config.toml
n_layer = 8
d_model = 128
n_head = 6
n_kv_head = 6
head_dim = 32
d_mlp = 512
vocab_size = 512
activation = "squared_relu"
norm = "rmsnorm"
norm_place = "pre"
norm_eps = 1e-06
positions = "rope"
rope_base = 1020.0
rope_fraction = 0.25
qk_norm = true
attn_scale = 0.411
bias = "none"
tie_embeddings = false
parallel_block = false
extras = ["local attention windows", "value embeddings", "skips across layers"]
init = "normal"
init_std_qkv = 0.0503
init_std_o = 0.0411
init_std_up = 0.0503
init_std_down = 0.0252
optimizer = "adamw"
lr = 0.00247
lr_mult_qkv = 0.5
beta1 = 0.95
beta2 = 0.98
lr_head = 0.00609
warmup_steps = 247
schedule = "wsd"
decay_fraction = 1.0
decay_shape = "linear"
final_lr_fraction = 0.05
batch_tokens = [8192, 16384, 24576]
seq_len = 1024
doc_mask = true
train_tokens = 91880000
steps = 5983
dataset = "wikipedia_en"
Each number is 500 + 25 x the weight over the matrix's rms, rounded and kept within 0 to 999. Layers, rows and columns count from 0. Numbers have three digits each.

# q: layer 5 attention query, 192x128, rms 0.073, rows 0-31, columns 64-127
# k: layer 5 attention key, 192x128, rms 0.0738, rows 0-31, columns 64-127
# v: layer 5 attention value, 192x128, rms 0.0866, rows 0-14, columns 64-127
# o: layer 5 attention output (transposed), 192x128, rms 0.128, rows 0-13, columns 64-127
q0:483496470509509475505479490487481528508470507481513492462511494501507506472522508480499486521499527537491525486523513496513495529476508493497503525511550495495511502456471506507485492458507481
k0:494506478500518499473474472499513460530466464507499519464486509482530499501519500489510514471534486495485463502455500482503489482497492493518503487459465513518503542515475500481512473503457510
q1:517495480454480491475486517489471489511498490471476520497521507510483501511493489477484496477533483504523454495515511456500486535466486488540516535503492507470519484481477512465493508510484478
k1:504492490481503528514524514504509516487461508452514521505497510485453483468502508494547487544516486518486525502501510514520489481491508523465494466501480513513499504507505488499486491481502502
q2:501578492464493482554478492527512439527496472461523454463524486491472508488496496520462470560539556521448502518490526470533483517511561501486516447518485510541530475465461567456491492470512514
k2:473501487555529513539491528481483486471531495514503519519544497473458468467489530453472518544472488504500467466504529523498504518520467527487465495484507475508514465515501508500537450512494525
q3:535416453506471516476515510513501503546503511494434541550570466522533498506523481471506515492499491511580469481485447510497526488473462518555475514478518513469497534475487553499530515566485503
k3:518494492487524507463451483465466509519474519505462505503465499489506516505500473501495521457469507483528511503503488518508488521502506471511499503507528538527457518510526512498486499519505506
q4:513547474495496463529508536549526444486501505457494454434507501492477486502491459501508455584535500531411508501498523454544471492526526539493504441524519452542493466415494496476492467474511495
k4:493499497510502508525512491494484481505509481477469516513514486486499498527506497497506515497494474522517495510491483530479484524481522502500522505501494485520464480530515504525507497468513501
q5:580494458503487533499470461440516541499452491533437508527516466481530564511508500510514544476502518503511460477492457525485514564532444514516468501463507508491443557506525566483501514546533529
k5:565533448411468483448483491529520533474530541476543490477435516560504564459556402506570510489553537462476528552445504453537483470498517489501468481468540538489481522513523459445432516530512445
q6:538520517509498548479488500499516526502519458505510501541537486494553549486510526515474529432464518480607468526462437513455518552510502518484466503486500547454471519534478517475483535548491498
k6:485497524525510514531492495507481518487502469514500530507520490485522497494503538504483535518491489472520492502518505531443495523485494491540492504506498511481480478535520541490514498467511491
q7:462465489490526447495542530518471473501523502481524492450492509516477463479470512502490469549508472509493537484501504489522475481483549489463521460514497469541503464453483449524537482476493516
k7:477464493559521429485513565506471434468487517503508494512488538456473410484451526453486490505539520559489498494555520500502479493498546475476562488511483492550531446476443542527510482458510522
q8:524519485498500477501486516523489480506516464484488478504487488506456478489507521452487505496532477489529483518466539490495473512496491510478492491505520481467534514514496452523475517526487514
k8:446480532488490525527515469486490515498503464562489517521519492486496502506532506500563479492430479511521533533533484495460498515516545477518526476494471479497444514514559553508507489429494507
q9:512478483520525490532500499493509498497502532496526481482505499480504501507478482479490519475519478480535538543517501474485483534513501523473495447522530491511544510503455509515509497547529509
k9:513531543485566517527493508481470500499474452517477510525493523449543500522479518513478541563518525491562490479489491527473517550497510488507516465472478496540430500521576538465509536503510513
q10:480493483483511465487523485449498525491517519470496507500488535517476476498485491490493549468489472494477505522519487498448496490487547489464516478514478534535509499534472498480519500514483532
k10:490520472488489499488503513527521529527503513509492488507480454485488498506474502510503535496528501492521530493508525519483520503482488523520498509454534527500500486493506490514498507500514492
q11:510518491463483466496473501539508468535519487458471502495501480510499493496528474495514465506526472484473555528480516491511500501520505516509483470469536466469486509494507511488466499503503480
k11:501506497508472456474527513496512518519479489469503505496476497459486521530471461529513479488473503520494527505492509500531519467516527506512474491465516492517477469511507529458518466522537489
q12:483481524492488476506515519507545490529511498504505528485493471492495519527463495514489480513498516523426438498510462510505554495467505528492494461499549466504497511502513471460484475519497488
k12:543496492509487484477490501518530504504464505484532473489494482525492464522466465534489461508515504511493530487482465453512477507488466527431536518510515533489472532492495477524521483506543526
q13:522535492452502493530471484551500484487526479491538473510515493497545496498525464504514483505500506500484517500495524491497509487506510512492491499493541494525536480495512482476501471478539499
k13:495475513482486499481542512474506468524531480526533486500483571511517475437504482512502502550514535498539527529536516477489503498514506447446520481522485529472505524510484527456545485534509505
q14:480496483519525498529525492484490505480532504492533541459513516538488498478494542514472538485483517494514491493500478505528470496516541498474475505456503515485503493527520501493518516505524459
k14:550447476504499468503517501431474494473475506563461526521508513556469491504494532477484509508471524508571491518549499508432485516500450503463504452474502511500532528513491476467495458490533480
q15:496513492485537546501486478519489510503537503519544500529519495526496517474521539473483539502515516475538490516519485510492503517529508491492507497484473519489506498535514523509531490498521517
k15:568483524525473510518530522475480524501507510515487501506516480468478530496486481519471502508485474492499513475464524510480512510513458522489433479489523496489531508511512484516506536546532504
q16:551510504502490520500477513535523477486487523522484471497491499462468487510519464493497493502500514516486499488478533508537513497497521506504513470492521484532467484475494503476519483490474508
k16:520487490488529505492493507494509485530497562468536489466522534460496490498540431490520450475500473515434527487430499442596504472495557497448512499520525514500459537497479474483498539525445505
q17:506500474504514557484538482505505503487516524517463504504528493482491493535526500473517505494525494455500483485477499473477516476492532526476504542531491487501497525493506505500494510502476508
k17:479508508523492517542514466492480518532529498565506469512493472500481524493480534475511491516464490475451522472486483504520494481508503484499495457481508499472540504492489492544486501511457518
q18:501520511500483503545480465529499509536527485506495494481524482466549525500512456517512494497490511444458512497509515464513521470521520489494509492464518481522518508507491501448502509503502526
k18:495525547486525505502519492495528501543472528523535482514538535462509526526488505556455509521449509497474529473529451499503551495501466485470506519518503514480491510478477493460514493504532505
q19:475512493478522516496488483467486544506523489494504559548498488507489530499499528472493525487536505487557500510522508539477519544508475471466493482522470491478484490510508485541488506529487512
k19:517517522529497450467510505485499553478477494499513508514452484517500489501523475534464491499532472483486544495471522497518519501475519529507455500500540494484505503505495448498514498475497466
q20:453491545500466497449472492495487535547506485482456502500474488515470497513482490502517511482502512536491505473495473503498503494507494497492478539476515503470509492486515512521497475465497506
k20:478493472531498509505528442473499478501504493525511471489501479500468473498520519500487487465476475545497494563479538521459470523504481486548509529480497486497494493466532491524510521473513484
q21:501543505446524506499524544522524526535532486503520514502511515468490465499502492499464496453500494474548484529475469500482444498488496501514519495518442514500530509482489494524456524524534501
k21:497468495520454481477480482475487537513469516490502515494503538506530487514509513546508478479488493502531518465484495451498493522498510517499486487488494536460489502505488545454485502515487498
q22:511568484481531486481472490493532517491501512512495509454473460511520503469484498503490468503550522487473487464493470501513528491493514482485536483538516534513478497516468477486508496513472512
k22:486501519479491481519470535514556479524467518492476472488523493473493516519519491569492491478512490493469523512499476482542498515499524526487484522507511501498503479503524461498521541528477511
q23:526471481478493517449525482491528472447497449432486450504491548488455503512507473487540479536518500519515510505500493510484444465516513496488506475514499464493518488457486505520478510504480504
k23:495507533486452501523537499514505524532506496490456521507481528568514495486491506483482528431487463525512486515503506552516490516491539498505511478476493514547489478550526515491468512457465483
q24:482459486493505528485536470517506467492479498510465472481519524502517528463505529466509483539486495553490492584516445512474493496483486518460473448522487522502518508490452491534453506488505536
k24:515531514502511548520510533535487467506519462472476478509505492541510516494461507493475530487451478477500495495492506505524554525511483516487494483437531476557509487498520543493504517496502499
q25:512500530482480490532544508499494475479467536500502497516540506479530464460469522520483482498479490521498502502505494526479464478517515515535494502513508512512550493511484511501491501486513481
k25:517455477499485501534473481535507507485528459458478487500529481524514515532469484473551500496557505492519474485499473532495493507465477533490500496504525494517517483513494483494514515482520509
q26:502508490524487481533518523504477534554522524564498487494505467507503531485476536487540538538451496503501466478521496532512525520484521479522492506527474519513490493483532512500503495546521508
k26:513483521491525493511483481521498463471537480506499512500503459508502504518545461506537497525486508564476523537476480512501462495493506525484544509498532508511494480448514518522496519489487524
q27:524500477510460479497534518548485497544561534504498468537515500485473504480495447523518502489515524475473498525495493519519518500494534565517491520514527471519512481459478507485490487481496498
k27:493497521445536480466500522541498480516482506528533498416524539505547502516491492463485500514455533530499520534494493467553490446508497477470484490515513494462529497451462493509518503505508500
q28:523546472544479523511557483528486554539530509519456470489512458499506522511465472478497503490473521455531490489483516475492556510474517525520532480503478482516514499486467502507521536509467486
k28:467491470470541471518517505517528487458473443525494525476534533488518517529514459465526495501444518526535517543498474487517494467512483468498517501482511503509498524483507471535511532471510462
q29:542504520470526492463488496562526471531484511498506496508501524471480514542483464496520469476519467516491537487515497466518526508450524530479505485457551451510504525443460499456482497515520482
k29:484486510472510513481505497513506492512502546475482522492503507471558502472503434528463548501466467503531521497495502515542493519491528488520510508490516484499480484520499502511484484486513525
q30:458495466517497494505528437413450529503534495511524519481524499520454502467502537462502502489490515520508493552519468515490445516458470479483489527520491502483508492507502501529513488498481499
k30:496537493519523510467525535477459501510489482513483457528517432529487494499481485485487493457526511451526491471488502543456490490487482516466494511482514497526509487506512455561509513483532518
q31:509494510468511521506495489493492525520508499534486481515515491503561524511483477493499513516508518459493473490532508519478478513500518467534504508509508537498489500533489512482552477522466518
k31:488491504475520475497481514520492504464495507504509503503479519472497486493493515515477509506533527488499549504499505521524499479492523507473480488485560504493522509484491511501521515530464484
v0:494494506509466500487514508499471526519519491509495499495482496484500485489500502497480499484504500517504461488514493477492499506499488529526500542487488503528490518487469507514523482521491498
o0:462502527446504526502469528526535496541502481490500512506483513484504494508516508491508475534511502492496476492472534483491500487536549501523487519508477491444515501519535500475481522486517491
v1:497505485508508494501500496486514470465483490520453504499506504522509502504498475470528478520539473506495481522520501497529472490506515537488498490499520549477501502478491507525511502515519516
o1:507473505515499494513495487500498502511520547529507494537549495498504448510458527531462500497479502529512540480460512524487524491491475509483465486490496503510506472460490479492500517495549526
v2:489492510502486497486526496507543496496448509501473512463488496531506514509494500518504484514528498513503489511540510480510506534489522510482505484503465519499534486504490510512500508492486546
o2:478474476508530455525502460504487467494533506479459480503536503508518477508525509453486497474492520494537458497516495466473525559520485483542496505478519527518511517478498510487488494483498534
v3:511551520499504496492506509506494486526496491489530472478454508509504508480516512467518484479496508506506500470489502486512517478486516506501515483483526507511476480487498493505505526520499522
o3:449523502484545496473459519455538491510516506499508526489529509513516496502459535528481472441485520525494483511483498450526499502512525476479516528464509472515467517547530508512486495483509496
v4:501507503493499495522541519477484474502473492541522517487495493471492519517494540507510525508485542499487523506508517481508502486519515526455514475505522514515508477489475492524527534507487475
o4:545504506458489529528519501478525498532520503503491517504528495515477471509510523494494517502486528490513519471508508476543485540509474501521477498476532524458546497512507490532476517486492488
v5:514532476504514514484517489480491494486514502511517476476492503500448512433511543506477496460531503504516518523529494481509475513497505419483513514499481514512516487530486468485493497530495484
o5:510517494501509450503506458483506542514498512508511532491474517487508513454523473466520520503471533458475483506492524473443525502453489491490498525486490513469470497536545487518540511482462516
v6:514471532523489491523498484516517517506450492405463489502494470531524514492486513490504471513463479479471504485516481511496514506476494521506468491476493518503518524497502507518505538503508509
o6:518553491495540524492495501476527432502480503571499467512528495455493550519455509508507492461509519528506531504511501519517476502480523499497518475445544477520487529533490483515509490529523525
v7:497498548494507525492491494471515501499485505511520547508504498476483499499536520497525512504468496469507502512518536529491515495493504463487509522477516463475485504528507508499482508507521509
o7:546525503492508519507495525511515509495509473515484554499517460532489506520512501482499510513484499481509500499540474492538466506487456498505521497487516484504534535493519526483509526495503501
v8:487508518473482520513547492539531477501499465512493507477499516449487495465533528505507507513480514459483496491526512520508534507484496453506478525491472491533467500549482479513494475506518508
o8:516521555454496443507492515496524478488499508544522491475493494506479536510509524488528530486498494532487508474522527454538477514518484498518546519522513498491525513495513479489522508446439524
v9:493448521488522512516507468482507510508487493496530513509541484494480503473499529513527525514466524471501508502497490513493521501496502479484494480492474494540498482497492503499513488502497507
o9:543519473513529460476502481505534489531500504485489530503500534527444514517489528443508501501526498507509509496475481473499497513506469506476515541488510495474539522492470492473477505494485474
v10:493505518483503539500484514488516502490526522476516477520520507500502487492513491484508455498503488530517474504479506472484507507502514492504488474475506498506522552506495494530482490502486505
o10:530485496489501446496512493563491515503521518456496507519487497503454528496480515488508468508517477511503469525502488535446469474496495491514508539503473469529477485507486472482489465499525490
v11:512500533487496494515457497495509458505498499505524486523480495483502507507476524495490495503477481492495521513495510511511524507506508523469536454475531496532508499495495507506503507493496488
o11:484531512495490504486546511514477494541510482492527494489479480530531448506458543494542540460481523509515514480494480463524506525535502491498476517506522482532513515496496485476504501515520487
v12:491512505516514504467503485518506507510501471493511508470500544493502490492491506492508478483497506494515500522520519502522519477504524485498475528466521475497482486513527490473501488519488466
o12:497514496492520503529538492533502532499474508516500469489528522513478479470501547500487505488501509511505510528510488478566533505467479527490503478480486505502502537488496532496529496487523480
v13:506509514517486507463536495513495503490482476464474479447482512482482491504498522484504483487479467473527488528500496486494503524503503476522492530475517493502529501508493508515476507487476526
o13:485507483464544517523486523512536575510511475516530511486520494489534507488494549521512490499543552486485450489530541456486487524531524542524517514459533517521494476514502494505537487488506527
v14:488515505513510470496492512473484519495503515490495513529464516503499508512496508503481488476487497506500503496496505483492500483499503489495523513496519518532530477497512477500485508498514509